config.yaml
n_layer: 16
norm: "layernorm"
norm_place: "pre"
bias: "all"
init_std_down: 0.011
schedule: "wsd"
decay_shape: "cos"
batch_tokens: 32768
train_tokens: 112800000
Each number is 128 + 24 x the weight over its row's rms, rounded and kept within 0 to 255. Layers, rows and columns count from 0. The size above them is the row's rms in percent of the matrix's.

# layer 4 MLP down (transposed), 256x64, rms 0.121, rows 159-169, columns 0-63
size [ 95  88 125  92 101  84 111  97 133  88 126]
[[155  97 144 192 140 131 172 113 131 118 153 132 157 144 121 144 153 126 162 113 110  93 144 125 127 116 127 143 110 123 117 158 140 117 134 137 116 136 149 148 144 132 127 127 128 148 131  91 121 112  76 116 160  57 152 120 103 196 163 152 113 127 131 120]
 [ 77 152 120 118 143 153 148 203 178 123 150 120 133 139 104  83 110 135 165 126 114 137 115 116 144 141 151 111  91 132 128 139 122 129 129 116 152 135 101 125 135 133 105 144 181 116 140 123 129 138  96 130 172 135 142 152  62 108  97 133 127 148 138 124]
 [157 135 125 159  86 117 148 182 118 122 153 133 116 104 127 125 123 138 158  98 153 136 148 174 117  93  93 138 120 167 104 121 124 169 155 123 101  93  98  94 109 185 124 129 161 159  99 112 159 125  92  98 131 132 146 124 110 144 155 134 128 134 139 119]
 [156 139 160 132 112 145 135 179 106 149 117 101 136 149 137 150 181 115  96 184 129 137 102 149 158 152 139 125 111 153 127 122 133 117 131 111 119  94 117 127 121  93 136 168 175 147 136 125 107 146 182 180 131 135 122 149 105 121 147 156 170 119 116 132]
 [124  93 146 145 108  93 173 109 110 125 158 144 164 120  99 122 118 167 186  81 154 123 159 120 141 162 105 110 116 122 130 105 127 136 115 104  90 104 116 112 120 128 147 124  95 181 126 126 101 116 108 152 126 161 100 117 103 145 131 152 161 150 127  98]
 [104 153 136 131 122 110  93 134 158  70 122 141  82 151 122 117 134 144 123 139 122 113 125 149 137 136 187 116 136 151 109 141  93 102  95  96 146  88  85 105 103 136 131 139 134 114 122 137 140 113 138 128  87 116 108 148 113  74  84 133 162  87 129 140]
 [142 133  98 131 140 116 120 141 129 140 184 111 145 104  97 108  66 136 140 121 143 133 129 121 150 108  92 150 135 127 136 159 121 151 133 129 137 142 120 149 151 133 138 169 109 134 148  95  79  91 113 168 156  93 114 175 144 152  99  83 111 125 147  92]
 [128 163 152  92 108 145  83 129 144 101  94 125 108 145 144 125 176 139 126 157 100 122 106 129 108 123 146 114 127 116 100  83 131 108 173  89 143 147 116 140 100 101 122 116 146 114 100 118 152 111 164 107 143 130  87 148 122 145  90 107 186 112 135 154]
 [131 153 122 117 116 105 134 131 144 106 126 143 145 144 117 159 150  90 141  62 149 157 120 100 147 147 158 141 174 166 132 139 149  98 112 138  93 118 130 138 124 129 134 119  86  59 118 130  98 102 148 159 114 125 143 134 159 104 132 154 124 128 116 184]
 [168 156 130  99 158 115 127 136 112 140 103 129 104 149 137 123 153 145 110 134 109 120  95 115 124 157 168 156 117 123 117 144 147 120 150 133 160 103  75 124  90 108 146 125 184 129 108 130 146 128 178 138  91 134 163 134 140 152  73 126 159  84 115 140]
 [107 113 138 140  99  92 128 118  96 127 161 102 127  80 134 145 130 144 167 160 170 132  99  87 136 130 114 110 108  81 157 124 141 109  86 128 142 170 186 115 149 105 142  73 137 150 120 127 117 166 137 133 114 129 113 117 144 117  92 124 126 138 135 138]]
# layer 4 MLP up, 256x64, rms 0.115, rows 160-169, columns 0-63
size [ 84 123  89  98  95 106 103 114  89 116]
[[203 128 173 141 121  96 120 131 109 117 131 132 133 126 109 145 118 117 117 165 120 116 127 152 131 114 164 139 133 162 132 135 148 142 138  97  70 116 135 154 147 116  97 116 147 116 122  86 132 108 101  95 135 179 140 176 125 107 155 109 141 157 119  89]
 [142 169 119 152 126 135 169 162 115 110 152 150 152 117 110 153 103  93 128 162 150  99 103 119 118 134 157 104 146 114 100  64 129  95  95  88 134 115 125 149 161 163 147 142 126 144 119 155 151 113 143 150 162 127 181 131 117 150 103 115 108 117 106 116]
 [175 149 146 104 135 147 126  79 114 112 105 103 153 136 109 153 170 149 130 180 144 115 140 148 138 114 115 130 124 146 119 147 143 147 109 146  62 157 123 113 142 134 144  89 102 138 108 104 110 113  97 114 131 142 181 151 122 127 171 130 136 148  81 130]
 [120 114 139 113 171 145 143 163 105 167 134 110 141 125  87 132 117 164 147 126 136 125 155 160 175 184 126 111 123 183 107 137 126 132 141 110 102 106 103 118 121 121 147 133 143 162 111 153  89  86 136 136 125 139 112 123 163 134  87 105 174 157 122 130]
 [ 82 135 121 144 121 148 130 131 139 156 150 129 127 133 103 131 120 188 166 122 115 142  93 154  84  96 123 131 184 181 129 146  79 126  82 111 131 133 126  98 162 119 110 167 137 128 145 100 118 139 134 124 115 128 126 114  96 114 121 163 110 130 156 102]
 [132 155 154 107 147 104 121 167 121 123 167  86 135  95  98 135 135 165 119 142 124 127 124 137 165 110  80 121 143 113 121 107  87 139 132 144 157 131 125 126 133 146 160 179 125 124 124 112  88 140 142 171 151  94 127 140 142  98  84  70 141 101 115 137]
 [109 136 100 141 120  96 142 115 103 132  97 141 131 104 119 123 100 124 131  95 123 154 119 165 108 103 122 107 164 158  95 194 182 138 157 157 123 120 167 168 155 141 140 138 135 174 119 110 148 119 169 135 114 137 100 143 129 111 148 123 129 172 150 111]
 [176 124 101 143 153 133  87 139 114 106 127 118 153 137  95 167 120 128 102 161  73 102 174 109 107 145 141 158 121 120 157 142 105 108 138 121 112  97 150 128 113 147 150 107 124 135 110 116  94  90 116 145 119 100 157 112 103 179 125 137 154  81 124 125]
 [111 116  87 153 118 106 139 123  83 121 162 111 148 131 107 128 171 158 126 104 113  91 177  71 130 103 128 105 139 155 131 154 173 138 120 121 100 137  89 122 121 134 121 142 121 139 134 111 111 174 109 149 151 125 139 149 149  83 149 114 121 119 165  90]
 [132 160 150 124 131  96 149 151  85 205  88 116  90 130 164 131 113 153 133 134 101 139 146 125 115 159 152 142 118 147 109 113 116 117 112 119 143 117 124  95  96 127 142  74 143 141 100 141 127 147 153 151  88 175 128 120 108 135 116 157 106 103 127 146]]